{
  "qk_norm": false,
  "optimizer": "muon",
  "lr": 0.00702,
  "final_lr_fraction": 0.0,
  "seq_len": 256,
  "dataset": "wikipedia_en"
}
Each number is 500 + 25 x the weight over the matrix's rms, rounded and kept within 0 to 999. Layers, rows and columns count from 0. Numbers have three digits each.

# layer 4 MLP up, 704x256, rms 0.0874, rows 77-148, columns 64-127
499460489454577516493478466492520496526488474535544490484508488552536515487512487482537568496529520515438503508546493479477532455512478475484510441494495517512499582531505502550455452518468521
506535455504476518453454525499535485495485461499519536541520546505503505470504538505514460508446492525557529508512507505529525473503473465466525532481474467531532526517525506519506498521547469
507514507488495514512505455547526492437490462492519445536517533481483564541489520493533488485553539468548506521500511506491490483485510487483508509473462446494494497458504501453532467497466497
484518487448480505482506530516497517516496509493477506501508502505499495503497508471490494514491503521498487530505476489498535495480488468523483502492515503483487485497484530516451519526511493
521508471535527550471461518518482498502518466537495526535530493516489474496488471507510490500487485533499499507519542475463517505496493455534471486510504524539494495483498505477507481493497527
485487502540464506457557474502544527531503486489525495524537524509509525518477479523475513508465477459516525494476511499514520488505496523524473495546521496513462533490516503514534480457498471
508517525517478564478492501529475514490488492498479522497576502532463495472504549468488505538509500503486486525540544515501485504534510486511493510491504515492510541474489554491472509505471516
536520509510537453456471485486484510519504476501466528532428495513478522538489461513503475494469514485505544485480493514470482537539483439517501446534495466526442514510517513439540477452482531
486482561506497503502542487501477518494510527485526478487525515463500536527491473524510511521535548473487522507493495491492495521479512464482480476508514518488524499493483450514532524504518444
479522505477522524499485492463538485526489488494525523470516493481469496479510507527556539523524484514507512502492485475475524498494498552504486493491501523504515496539480543540518490492530531
492495448525516515490500468512467508486529517479483536471478491486524495536494498502522465512497514509508508510480524498495537533472476517469500486513495469479534505514507499512483510481499512
508492496504543495509491496501505494481488479490524491527524496523524500471470498502494536484501481505501515468508437503511475511498474472529537510478471465490497466519475548458543479502484518
478484503494516510551487536419467513548492480504527493500491517548522546492546515487504517512484519466484515439478502520471570485467477501494475488485484496498466488501541439491510507480499488
503510453538509501495533512518467466438472514493474463514523463479526562543425545507399475499496489509524554537521564538562532481459510469535498544496529494505493497535531513527486530514458449
562511436471482481490489489504493488504512496507522495540453528472473484504478470505474469493519494541508482536481516497482531536534520474501526513492505516522504489534492511479487524492470499
523520456500537504449513481501459477505528528466502503511447469490550467524495538481500539493497488484486488490483465462495437520470504530461530504482469508512489456488488495481509479477436519
445500486530480471504497481490513446521505512532492489478507534491494561505537496492462538492516498510501514497545474505531514526511504536470466510501468469478507521465497513517473531456507531
472494494491483496466482531514476464529513493509485498512463481472486504500501500499517484489521505482533526504475497500535506518502456472505513537512515483502559500517466498529496483518483507
519490484477449516494446477592505458462533505506582518489586576497579502472465479479465547498477471535503496471479459512495523518484472535516458464473462477511534474476482619448514575491518499
480506513507544466519497492518459441512492489437482484497534539492471506528495516533469493488494499504492510493492533466545518479472481505514515477468499497532518482487494540497513519506512498
492517479526496507510486520464514472508479467510540491518518499533511500512443483521522485547500528463474507575486457517472529499534502478492460508506549509511468514496504546485493531532494511
498475449458514456530495530482502494537510508469512456469477490488479475500516512487492468564478518483473515491441470498434485469519499432500464545495532514495527520528500518510506492506522504
549507494425458473510404496480489507540488521469476521476473533541539492513475529446492514479468501521509481568496496454470444459479507498499470497490535523494494501488436537455486469500479479
508507505475506519509502494498469486467519498518521533512485483521498489475477480497495520487490526499513512502504534506542537479495508515484500486532524522533524526499506512509498506479522475
512512505527500535515453499527482519509514500524518486490460480529511505516512517473518473536495502507492488493523535515514511466467497521530508479505539511489515482503501514538510486501486477
462524506501499503505456534473479509490486496524498482487515498544492483476535506463509506525485531485485489490507490541479486515540486469490474454478470519491468545542507528499493504492528518
506545547539513468569492472455512502501473476459482535508474447488514512482475534525507494487497537479475507505472502504509513539489485487511525447469517538513514550479482511492501561455498506
502496543562495465514448502517500522529453514504488479457524493511467486494510460505480497551516516435493517453509504520494507489506482477476501468532506525483492540534502519518486525522490503
478465498514477508486495516508475488464491525525567519501518510480504514473498504520529487491489508540502510527501469479490534497504502484560497516488481475529527499499502475506531532532514459
485501485472530489496505506488536485498470511508484479523472487517545517553444483507506493472511464504440516493489461512497481517471463485466499541548484484513489474490516483486524582494517509
532511498467521518481480494492456474503531519523519505500509500493508519482484511543486464481504484479541496505510487464509499520525533504513518481510498504473477491528508503497477518504500485
533507483509529497492436525520459508544516509512419520530559460467512480528497480554492547536477521514480492542490545517554440543545541493588456485450485505466506508491466487576500465552550533
508466487532487472500548504496485531536498539489519503479456495468529517453514556530527535471504512509499460484467476526467461496538500513517511487481490474487521504496457505496530504468523526
513506513525504456505541496515492518484472527477485494432498482549502541495506501486476500520527532497493489526488490477457512495493504542509520499514524508503503495511460519523525509503501478
508479579493494525500547530510500520510490505484514470473465478513477543483533495518475544525480499519460557524502484513502526527501510522510506521519518486496503501487496546499489513494474499
509463456489489464549499475498521520542475489537479537489552472510500481496473528543495509516538508493493502476526492509479495519475463523540478512509504476503465473520499507482524484487491476
510483481487497478509523542528526498491489500473541498508524515479511516519478499482515526468464511514517519489466519489459494464480548463513492547494493514499513504508479525495448501526480480
529503470505541496487509483498511445480516512507498485533519506502530486465522515506488505478480513465510530490493526508497443528521514502485530481490515531491518525462501482497545498479520500
503524507515483500505525496503475491463495532519490503511496511506518497484490489502490522488517509471496505532485470494521528482518520519550485536509497477501482511504472505478499508519511469
495535485487491503487478533532515524476473493520519496505499516495536501485498525492493532501506478500485488493477528529485519498514485541474485506525481504515513509482485522514514505479509475
474497539519495485487503585483510475480449553566495497514542522448500467464515502499476511436584584499522484510526510457490512491491480489480514513481464499500511468492500516542495518518535506
493549502471522539537486572476477491484485493501564515526533560486464512510537502500533497461475544533486486459519533514512500516476584488498477504513512485519483508469507514460520527510494555
525480452494519465467501550504441500521476530551479501515496529443494525511526528504513501519467503528513512494546515504508495487515501533507528500500451471520494539530472504520531473549523487
485520475477516523558503537513483523546487513476501515436485507471522485489500498511501503468481520475514503473469496476509468516527468509463506493497473507475519519487498454484484515477501497
502510468508493543528561509529472457512484487529531521456497483498489532519496521472513506528534505478509480483496527521464523465500511486470489538528480492499481435510551494517468478465470420
501470527491510537468535490526511492475543480481480506478486478498474475497486485488488522538475500482464485491554542465526505495495538558548529485501543501522500500511529513505487520514487497
496478508504529494483481496516532506484461498531556527523497530479510511516517482502512465553531493502494535514516499476466491475471458485495533520473512504524461500486465531497494500534479531
510481488479474456495507495560482471512514501528503485474500548482531523485497520450490503478493468501464463515484511518524535493479472493490488524477483479502517474484542498491527511495486509
443480451475485523531519497508486491476476482523471466498511513522523514505518495544520548512493484507504494478508460491501508485503512453515491467468464485509478465491525512516489477512469516
516451485521523470480488528468500498497528519528492539483536508511446527499507506479541493483455519469495479517503503495469495516522526514510525520499503552496548488519481461590485465476451534
464521512490514534501485529472487502495519504484482489475539480531525480485465497472536526563488508508519485511526519489507483490522442530438474518501489502518513488521504464478503498533492496
464507530504498531488486490530494541479444500517525514468533497483502496464492494480515531512541466481478459489525505462538484506527475522513509441478513451479493564504473512494534491534485487
520503521487556506533478509433511473526489512466497514499505537509489512499526451490477503461455508498493492489510516514502434498495499524501467510553503527474492515485495462541530467546503519
513521484507546478523504472539471489486497521484523495504507491458508485487457556506517519518503494557517483489520488455492465472501529528446490475506483479525512530483552524500550486485482524
489478514494489487478530519489531537500511542473511510501532499515502508469514512485551525527474541498521497512518486500508473489505490506542503525465506473515524495470478511470523483484502517
529506528513482470504477512486468505521449485549567448499508525551498494474530472511549465478497475468493503478498512496465550540503495512498542517493536529490482490535509473476464500451489503
472518474481494501478528478482520485500503474483468471478471527490474510536501461502493481536484550471473533501498506542503547510485489481462528504500442510508523492519470491424478531518522501
461478504554496533490512472510527475507474496534502524473472497526529507517495520472507501528523477424493490475519426497489530456522472494469511494512497492473492489481449490510515514497505520
535541462528478492472511455526457483494523500525489486498533526512501532516472495491497485510514497479462481455548513517499476470502513499491504489499512485465523486485514512543526549499489485
533494454446474507502493457486484517545482515476489466492473481478474524519499451516458452491496499484484500489455470485477527528480502548477523479474492532471485518532502482530512465524524484
505488520502546471452526480500511505523514467485515486514504492521507511512513552459528529545505488531462520558480478531442500479491507481531500484492484447514513492507484529527516519495475520
503497533497515524499500447514483495452465501461482528545509498503482454472469481518448555520501520492486513511465504511469500506488497515500475501499469498489500544513499474498478521516517510
495466525472483547471535511477491460506523516493528523504492497551437457504538496478499473483495478457527542495521552476477506453520498523529493490493555496472530495448469516457462465509523534
501531524483554513469528540516489498495510475529530504493492503497496497516509553476467510528489527559527509533477497503468488520480535517504490512522530545509484557482515449492522543516551551
466468520497540503495478474498488505508512481502505508504530528485481491511504526515500477546521480507525484514496503492517490462515514502526505522506501515496503498506501473473492526518496525
516496481453545536460524568487438452506453474511474511551433509509520533487547502507490466529473528499459500456472555497506493485480505516472524460476487551535469535515494513479518443516574483
486495480478495512478501516490494503491494488537540482508511526470525449547519546500509477511472479524518499470509502508508506526452515521472471503512490479510507485498475545508456534518529540
493526449488526537505490524549511533503453558487520484460566491540483515523459497468455537474513509496501511478476491500496505484459486512519502499467520522489510499484430481469497483519487522
527490510485495498497495475491499499493491517479503500466519498503496528486480496507478508475479520505488491479498497537528506499519478523483470523491480479496494484504481509496481520510486520
499508520480504494488482523502494410482481531495475496468466475456515520486489443525490506506455476464496473488487523471514475509488501483459511486538468453492461490498516500490462492511562462
459496515555484516508508481505497529486480539463508471491481505512474500442479498498482505501552480514499515514523468499497529491529532477481515494488501457460513473487507517488488517503491484
546504459493516466502506546548505488538458491524465501472529496529509462511470513565507463501511525530509529481484502492478502503516496480520526494474525496539494532487566529488514528542558486
# layer 4 MLP down (transposed), 704x256, rms 0.0479, rows 77-147, columns 64-127
487501529513495508478514497500510463519505529493545500527488478497494506549444468492530459477489480532530502497500515486565515519534523471500489498582513471498510480499509536513576492516519530
515469525539482481468536496502493509511507512509436517503436473482531534503486500480477520495513476477496523477476480491499513537454517496507491508486516477457499540485484460499549539463491476
478543482518499531502520536550508495482524494511436493557520505496499520546464489498510504516497521501512436507484519520459513493516475496502502489460535488495505515455466520515533508492495485
507490488496484486530526460481479482487486490487479460518481481484480497504466482500520498493518497478485516461488491510482495473494516486507522521487502478538516484493499463520509491502473510
496522521483470511529519523470535466495482506511475434470499495491492507492511517490503545462456493521525511504459499488530483488495503534489563520469501459474508487489489517509514493502503492
478516519476485483500466525505482498474510480534542495531478452488489475494512531495508535502506510528485495490533474506477515522483521451506520513495521489506503505509508501486486524546477502
536470472485537455513505524470502509551510531473521490497461473471520509512444550482537492491479480498506536472517491475525490542446481520503504510490445480501513459538489489473532521508517489
499481448521538491545516490517486483489503478445575558535548519489520490483494506480556491490467501498535521508564498461514500508460506517496459502532498555443522462509496510533498551504513498
482479475509502480498462545465515460513533469498477530493461479470508552471528514502505465473458474487475484512496489495504498564466466483498511513504480470495512468478517531498502491499502478
491495502539492473471500502519494503481495499506528517496493495529520502510527461454469495475509518544489492474517473500524526487500474471510495502495485496516484511521497462498512502479520462
484470527537530482485505517457530529525481492501506453542495460503481490520547502482474524491511475516499511528516453536521471512476539495538537524508510479488480490520511503456524501533497494
508495492468456502466517494546506519463504511494514510497526445483475506489512480523499498491497546486500525518519490505503490506474530513526537494478513495537496499474477492483461492479502469
511496520483499496461517453510523529478554493459507543499494508487494501477481520514479558527493495482516488505504486480501449524499502495504540511537526487545536505471491562483511513487444499
494518530460473495522506457529521478497504521480515505541539518495475457463494551496494501504496506485514519515501509455518458469525505463497503518502513504490527496419496463511541453502511511
524483490497525520492509462508453488500532483483537479516465462494515540485486526500478490469504496512515495501491498512517451498471494544512543515536479501528500516456507499533457518481494491
508477530545493506515490495500497542490444512505437470499490519487465480495483509497509504517539515524466508534505498497498485489540509569539512538501522518497502513508539456450532550499521458
512489498431490457559519500517488435460525517506455514537523451502480453510513553494489470501496490463537466511503477504480499495500514494477456494452516487538490472536510489528477457512452463
530528471532493499528480523485477563507472500476500501493527505539504475507484504540485464523463495486495480518518500448488521481545533478537521480512482485474483476533486498492526514498503476
484526515501502470500498492485529520527434516521433513519464454488477489505527521511506495503444492485514503511507537531506482483552510492481502518514529491509462518510505434541473461506486448
544483492492478481485497530473520493529469490470460495530486483537524510470449501453487500534527507500488489476527503510487497505496514484509474520479484517481521501487527509497538469518504517
537521517543517519501528503490496460460537541478465530465490453529504543485540486503489492484519491492465505519466495471455496509522466468441517522529495497482499492526488486536454534466453486
524487477490511517482533501517454484521488486480505568496507468491482473536540493510507469488506517523514511510514487484504483528435471550482481530503499484527532485504480466487519491504501523
517488458561520535456516456514504543464519496544508488505501480477489498499494468525529496500524477481522521452530524522519519526471482476524555497499510510516493539524546508483489543480514478
494444523512473491528516498487528522509492491493439551498502540488489507530502514459482535496538486507527515476511463472506498501506476495497519505487503498525459504493492488503529483524467495
469505504473493509464490462506503538528447491492552504501475519486519508511493431514494498502482520518503489522476488495488465517574540498487506514469484487490489529482491529507504499487521525
508517440566492465465501472525493512489505495521532516531518476513498467489498458472503522459520470537525487454470459514502486544510517520514502489506475521475519491488481534522481518484505474
472486516514474471496503547516486484477513542512497475479502496485497487513469482432465503517550478537522474541463493484520479522499508537448512517520497445550522521513488474466504500532495505
516470494502519526494509455500469496497523558479471478450526471526523508524529513478492494476555488505491452490468518524499485476544504537498535505488482515501505485486508508485528487487487491
508494494483504515507490482502509520506534502480504523456506517481471507493493479491510513528503501514494490478502516512543456502491500472492489487492509498486504509530471525495486498473527531
486504492507473479498512496527483488486526476476464492511505489507484509496508512453477519513504522529523506506513529520496506474505497517527506505489522491472490525488497529499481406519517502
483519511498503533526491507510523547525530515503479491524505504472506498510512514460509539486473539515536504531499492457489511499494508501493468527456512469504512517495485473541541478484480523
502512487534502475468509463524497479542520542482591561557455482480478496504476489486528471538516501508501542451531499494479468459474479515528532513501505523481541515522504514519559457519511455
487515523518506494475539477493485486471513490525481454496520495520469504498514483485490481466504504459542498535524519529534479494535528515493510488476528483495492510476469481487492494530500461
507466501480502495461513520490514533470477484536514530483475529496517469502507441507510533458507488526559503508496502520509488522458487500511479451508502530481491498497501519481491465517488599
458530465499520487490470474486509472493496459525489522498507483471519492462479462534485424508528488500525517469471497506515491466535510478512455485484509508517514498524537463487460552517532539
493537479508501547463517524514497516525476523499473492537461483486510520532494444505494520469469484500510521514517495494470479456504539522505480505510482535474495520481509476532484513492511508
471483521502497502510493470491542479522522509502529515493532479478501522495511528494496517491519493522520501492505492451524509519517519540476496515548515508495507491503551522506502507500502478
499515536490482500472503474458503549493501538506519504473483471478524520489520513493486495518514521543471504462513452516490523539559508495516456494501463491527502476516505547436475525482497529
503515524472502508497505496470488504515513544473481490541511499448494515480529519503512503521502474496496517430517570545505491461491459484521506506433475488525490494510522491519515483503499494
514506468534509467546516493500529492469533504486515498462484507486494471486531484489478474467521506506498513500500501448537492496511511491466541457478512482498577523520516513521513498493473497
439511500538523516520500497516525548503495482481509457483455498491446523468508484546513479547471479519534500520486456469484522508503500554491531534522536525515542530501499524481497518453485488
513476521527459528480465484514508477504535510486577490552506513522509470488488454545531500538516490520499494534504466502505501475504506443501505483441491522529529501529506490527523479461494492
469536525503520541488507472532493537497445494502483517477475544534543481446484512481495507501469499453495495483475525469508527502521499472491426510490547499529507486516474501483487492506501516
500490518490484476465507480479511517477495520510556497566521484492534506528530569499520493481514457528491484506540481494507527476495507483488514500495509483525458502497521518470466516500489504
485594566528506505496493466553519520507486525538539471487512502435552525452453494484446513548484517464516513468482483506462521471500526512524480489475492529524452474511506548463502478490538522
483472527520487434495481489515516538507471533490528467508457481532518520504550477499483497453491478508490510484460502543491484461502472475522486487489438497511494510453460492504484485491480473
498502476503493517506475482453513526496524459508594517495496509475530487491513479494522542523505524521499516522469523556489467513514494520505512455475516469444532462494523500512486512510495535
489492526534477556506544511583453537468508501498496490530492522473534499464491497474509505488513533475553508494483490494474472535497516481506451513557497547510542475459444512500513486486528482
511500500521511498509511479459481539500487548512494521534499514471507488480507462492470500510520517518457487506452446522542497515502518494509538496482508504413522459553474483554500482544553501
522522499521484521582478504491477511483560509498508522537578491469492484511468462496505501492495508483505519450498538492501484488472538508481472531503507453496478524453492552567506523504544481
516485495506499501502507526552495499457467504486526493500504519494513503545508497510432487444478461519459516506504516509497488458518504461563503515518551499496480522501501535535477479491476510
519456531480463475550530490514506494541532501520470475512496483484521510506527494501486488538526526506515481530496550500497519501486474536503492501480490525562497452470511483491485512507499474
516487486485492486479476518494488474463529447485522478548509502489525521449510514508499468487503563502525475540488504501554552518496455493534510496503502491506518499531487527458508545494479528
522477530467511523534512507542483498508522460502576478462499488563507513508521463469463516484512531503555513486469510497528531549491472481529522509503498495494481491493485487504524502542520532
491524519524498498484477553510458516482524466527528492508506519510502505506486456482507471484531507479503521482482520483489475529513481498500562519520502472528475501503514483501504488534474515
453517491540483504477482479483454518485515457448488489446488506515518492479511487555478497480462509529498519503479524488497469456530516486481464483520460503473484531491510499510543461552524492
517463531496477522536450529499544499502532472528504515447492519486491530538500498486514561541487480527476495483514478515473501501464506491467451542472520502519454455484483526514526504501489469
490509516480498505528463541471483540473519483485504560531494532522525464482471511512510518485509489508473514482512501524504462499479520484560467493505479499494517499540499540495485489490495474
518482517474512522504494518507545517461500491472514473571497482494470502532487554499531513516469535517519505493493487513504468484479496491528526517521539500513469447529477510498472450508563502
482517553497512479489465479541488476504522532494501545506482449526550467487544506496505519531526473520486509492516501508490510514501490459472455469510491485491496527522501535513517492455499487
459526487516526531508484496554513466494498477493498484505526512499476514501511485498532461508495505462435437465505489521519443505492538494497497503489480541495482538540469432524508483476491527
545525487489484492473525498474461496470505496528512534491467512499496479485477536450512446452503507549456474522502529538510501485493485525550500513475526511476507488537501536500543536499521555
519523520504452457506474509465463498523489470518536481489522486512491506526497505517460511484448508538472493511538536487513491487535497523493508481503491482475464531473514486518528461537496478
508570517553492463508507505520492504481476504521530505519481486502480501474517492514545498463525490481502491477528474536496489508505544494467469512493493524515541549500499544467498538480473472
477533498491508524491492541509506474505529501495528517527504523510491543494492481469547474476511514502464482545485486502476477472520501486575499468495505476496516510493536522496483478480478495
482482526523477541530469458488531543487498531480442500474519458503467480497475513540453534481497505480478500527534479477497519531473476475480517510490512477502504499509448487506548524480493501
530480495517523484499489489508522480485505464486505527510472493488506506509525506520510513522508495476517508526508493494477543502508517477512519499503483515494482501525523457491523514521462511
464488535493459499537492479528527495512492489507476499481482480504485466441509449522506512536501489522477493507507498516497473461502486514519528470481523500444504522505498493470481495489486491
496511496511518504502509510488513474473559501513492501512476507498503513495507518517514470503567490524530515519495496502464500498502497479501514487511522489545507517476505497500498512476475457
526492502481516501533546493492507560467504515518520548529561525530459510480497497498466467493534506513489480510495508511471519537506456516516476519471523523490568501508520488539462530478487490
502509493504501512474552468517504516513566497496451508460519538512524515488505478521498520485482486538512537473481499495419502501517510494507493497508478473477515507491514493476510510483469520
# layer 4 MLP gate, 704x256, rms 0.0867, rows 78-148, columns 64-127
532504508521475506508494468457478487457510520528502475485457448510478508513518551530515482530489543510502531499478518507498531500503507518486485508513486531489518500508526494546481534510482493
523494535496526482508504473473519518470488504503531495487471564520557522499538464523485501503511503524482464453475493536484474491517477540522497498478468463481540508502529514529491537544508506
514510480473507499465520481553515493513491526480492499481505479495516503510481496532514497527529503502472498523499478492512531538526501486519487531502482530481478499491478483483510489523509490
495538476514496497476474493493542487499494495466560496499488489519513463491499438517489511470517491529508468524489492508486451504486502461485502503504474524512497495538487489547474477495502474
495500482529487470542481547523486510486534516496518486517533554503472486507527529496526505490524484522476511490532508509485479497473491522451459498509517522490493465485521489485519504503493518
482510509494548517506520508500521471521470484503479502570534537508560506535530474467500533474468498526522505485526517489469445491497535508488529502547525513541450467565496534563479466502521473
544515482505514493484493460506544498498556508510479503469498457505534526511483499492560542523500495523527512479479507494502466521515465534539520520543482420483506520487503498533505478501482527
484501464496476513492499500503496486518541488499539536451481515479492520494512489499477475498497499495485501515509482495477479534527528519529453521512496500497495498495476467541516495487470492
492500453510507495438492531494491477462529477473501480523494483519501481521491496505467480502529484486455500505442474502535537501530512507474495474516497458518477475523490476509473524505480492
486491497492504488528472496551465471510492492502487509488523485509521509509488523514498464506493506514478462497479517508510513479453510488446501484512474488488501510513493451498521472500469508
517509499487504461487474442500466471475476467513518507553517514495490520526534509519486533515524475469470488507461505570536480537530512496523510513515508502498525528479484494512475498482494534
469475487523459486510456506473518537431505509505465508497528503472515478535499471471507487532488458470532491441493529499505488488496498485533522488482547490499485501523485518513514506525483465
494506524525468512508526496530502466502505433488490540505571497506509459488439535538470502544538456526494440523514510521487495502475513498505472509473457471508481485499510516536551531473500501
505484460490485499536486514485489501536479478465477481484503509543520488527499467507530523517527529481498496482488500470448525527501501475507515494452465434524511487504497488429485507553527483
466516485468465498500478486498531450501493529494497481500450480505540452494479468444477505499458483527540516508467521490486532502484490480499515507501533469496508457524518553504506501499492534
457489509537522455492526508479501504505559458453515505474504505469496491492501492490535533507490481509497513508495521534489487514468512533526506508505490482574519467494516521525487539497477549
522469495499475511510489493498470471496499521487533518510463477521473488504501476506492492532474511508468501464494493474505491472536511517498491506454493476481528490484466480517530515478533541
461481492485477516488506501501471494483515486500510493523513515523537527497491489464486505535483483507504490484481476478493553515495519478485442499491473510497506510471486517507519533477477522
533513509488477530523518521483485525539467515478510487537481461460472527471480498486509516495544482463523484521484546509464515464508483500515487544499459484514480510494549523478519489550480470
529484484545468541537479503500522477527484486499500547475512507557495467528415426526514514473487485506525517519517476574512486485497506476513507474524553512559488457543471560486499469504470497
506495509480521446492523502520523527509530483468484541485493485545540509499525465507488546494507488480541492529462566516511503501505506518490497488491551528476516519536478539533496524501519508
479507526485473539488559525485495518512554515559467528506461531500472460504523508489487479506512529502512498521480522481552507490514522514495526512512472518467493467472507495489491498498539482
496516549494546503493480531462478482475516525529497510517484506470502493501504486513525510505485508504542523475516517501494498504495513548473473500487518489509531496513498491462500505470501535
498490492510513515503443514496488515505512452495458513478478494526488501523526492520503497541482532513498504482522515487499479506540526540538488471488496485462474491511495501494477463511507526
493510523499527491512525450532532518509487490463472460508504480501524506489504518511500524510475460539499474544504456511536507509480483513516528520494486485533519446499517476505506548490495498
449484537470517462492483480502506454442500539511533495524473508435494472516523499504481503495487494524466503482492503496467493474471460511503518449539493486532485501540499481489476483518481502
489506507494511480548502452502477538444475526484542469492524515497510501508517475520525499511516501467459505517514411487508504494500526529499502489507516477524501518500521475538555531530489482
531516496508509507506513503503518523500492486463515476487491523448494511481492470526500480500470489496506490521501494535508503502479507507474510489522460525523502497515490505514496525462520488
493485522500470511541512469499478472480501520478472503521551526482470523445485468515556521519496481511508475520473521486503471529518513480510518506487480503490492456504498529551528448493501487
495484488498492538514472467488492494506517469543479492532504529528499516472476485454513493502545496498501509551517506454509503498514504465500480499518498496530464512491489496465451465469531506
493527512478490492419479526478429445534477522490488525550545442541498477555548524527478513512473501519474520491503472457513462485557591572528498496433514489428498542500513496484485494526502499
507521547474532474499514494468462490506501493503457540471505476494446509478493525490482469527480549487478476527500501491476492488506485491538500491503534476521502470505468471502506509491461477
454489506488506521464509524439516519508506515409496535474503476486556525501525480496516494527517490517516485563534531531451464473490531506505519437500478523526491506544515500517459497493486540
518465491437467575487487499507523491504506520479553455502491470547505512498521474510494464490528481501504513511476517528456520508493521472472487481492504506460466504527479522508484502534500490
523500478456512505525502468517491481490523487517485514447491496492533499470513551518485490511486462540485468551509494512518488529490517546513460474518510468483512477489485496532498502500475489
495474520489468526519514477509494535504498485520524511486491523495486479471506520504544527502510518465487511499470497484497514472501447507557519509544485535529470532526499483490482520467502526
491487488484494548488478552499502482481519506480504487466508513522533500499481510508509518520458478480481495500494483497506503449476496530496527537535482505499506501492488491507504461480497509
527468474506468489512504475487518478476502469503501528499511480516561492495486530518474500467476523488523537494465484462502491488507514501536496481542479506498478494498476516480468505494513534
476508519504511491485541513497473483534511480461501513489488487500542481539524523531464515460485480464496493537519487520490482505492523472540490510501539438492502495510536476526505484507491480
472477587513530586508527482478514455533475445495528513516513491488520465458513514500525510514450509460479497489436469476512498561549475533487474491460500497513488436525510508505499520485497546
517468463516501524487489453488522506502508495468543475504467469476527481527463520478516506543446523474513482519500487515503504498499515474473521482475493484506458489471497468478492504538516510
520468484556468493504471495513475491466560488508518461514507501506483497495474543514415480494469518500478496464460505490549536483513476465488481482499525449504488500522480539559473532555484520
502480490506524488475504488492489508496477501504476496519469500474518485522499467482518492491544534521495494523515454542511513508506436495494470478493493499479490528532489452502513499465487541
517475535522467503450493522494457491477496467518520506561484419523479514487530463465532505434488515493457450517512494496523539448445530469482495522461459471506463513561497522522482491444502522
451484479497486530494486501488502497500472545488498462476492482480463507494507511523495449482449456532543465508503490505498484498505486520495479464473502502491501492513530484530504478487469511
481500534525501527503475500491459500531532510472483450524528552513528528501500492487472496468482502519492509525479514552509493483546465520541459524463476472472528459490495497497510539491525488
457505471530496502501486504530470520534496540527501518488524521505508522459503485490479522494509490476478486440467431485517542527511483471560515478487527513499499492506470497511471471489493487
515524502464518487515458455518424479515478470548501491464487492498519537520506490518518472498458535562473494539526547490513455513498476513505513530516506488467502501521509488482500523483541535
534520514502504549446491502499502470478513503496504505443541495483521513482493462485505499494504434478516472489519478505533462540409519515445484525471513467471568530467505528484471546499549523
515542461498532523506480462500503514507469503544521496553534455467472480531484494490503503500511475513495493495550542522518520496509467521522529526466519517442488519508478559541487566474487501
502496477504473482489506466529554479524503504476479492534495520505485492514522502504501519527490550547490479485505504537499454537472510517531473515513540478515510515494490514516509523524515500
484491493527475518512484487467457485500544488499537521506478521533523469519518500481485459511499485491468524524533469497526556481467514498508529488502538531518494464519527482503472558523484506
522516467552467523458444483482517487512451508485501532495532516530518464469482479517467462475510490513556502497533484513501455473506464505444496480504491509521504507473525503478481459497524506
496510523511471489511518491439475481507527498516525517482541489539488557510506465516492546465518551478514466507503504493486475508485508519467496488519472512491492489494497522507482490505481523
507497495531489505473494464555488520469441487517548472505487433505539527499481421445474545484481491491482506502478493480491478521484502435528496512564487445489506508514500506475478460476508478
473515496503521492533482509544486526477489483539524524481462494468449503502522512534469499467520521494505502501469511483495543452507495523504493476499471540522504512510483467524508503508452523
481551475523549489537488513497530526528473490498462516456571494538485478518508489524522527548501513502457484495519549506522527479531464509483484467504504509538510519486487491491497488524496508
488550484498543436468514485523452485509516516505554490556492496469478463521484498498466476514520469542495515508459502548519474490521499472501506463481486531504485522503511486540524504474453499
494507478493530533479538492527484516517447499487530457495494513494523528497443494491501499476453487510545468493494485511479507493543505512526486533450510514516492521513482518527487490543510472
545484393469514453472487485517537496502502478507533539491494534502507512511479521471508526508468460515494486450515506491489506530461520525494543499510538457525496541485513539480515527546527443
499476490498471518501521503506470474481513485512462500482478490510471510510485492510523533492481541523473535529536552517499547473507491527490526447468470490490508540506487517510477500474557528
490445521467510525508452489513496472532469441494466511492495514479572489485502464478445496541511487500490500477488501513500491499512496509547513535529503480540486505477516498500506494535538497
478522482497521515474541500499548493486490548532452553461457533513473530525459462520474490512497502504521511519524511477511529561516475485487503580478519500499486544458469485522489490551566521
505520527471491474489473500520508519460466502501520551509497533493464501524494532498486491494530480470515522488518476516463495503458491482511523487536499478529481548500511464502497517521474498
550509467557500525485500496515473533484519542497526482478538510511467516468469560510474486491507483491464497507476487525493505507538500530475480518497476495490506542497490499497507531488478480
516504515529526476449501511477505487494536499535520554493477461497499473493528508503513496495533469509524494509518478478498550530518522467542549509483496500464499512506528451475522535530475466
522524472496461509539469469450530462506455498510539482526476522536490496538553504496492526533544486530502496497513477510476537506517514487519571453493514501475492473507470516526517531510479474
503516504518506520506497487482496491490518493507466502464486518512494515490507513523477495527537509503513496487488519501493497507494474496493500517494514467521521470451498491512490532478503489
534505532486524544559516491506521501521484563467504486486498499501554533467502482501502544515507495491523482504478507498485456471492505502450462536504527506493571512518547506535473507499497531
495507486519483540492489487487533492495481526528503527533476485490516463488451490529486492523504467491518516538531536507473525510496473475504502466517539505528554492519519509469504503529548491
507467471499526545531516506489512519510469491499539496503553504478517476493509474494514489496467518522506516471487523473507468557552483546532499500478479517546502543516528487501480480513504512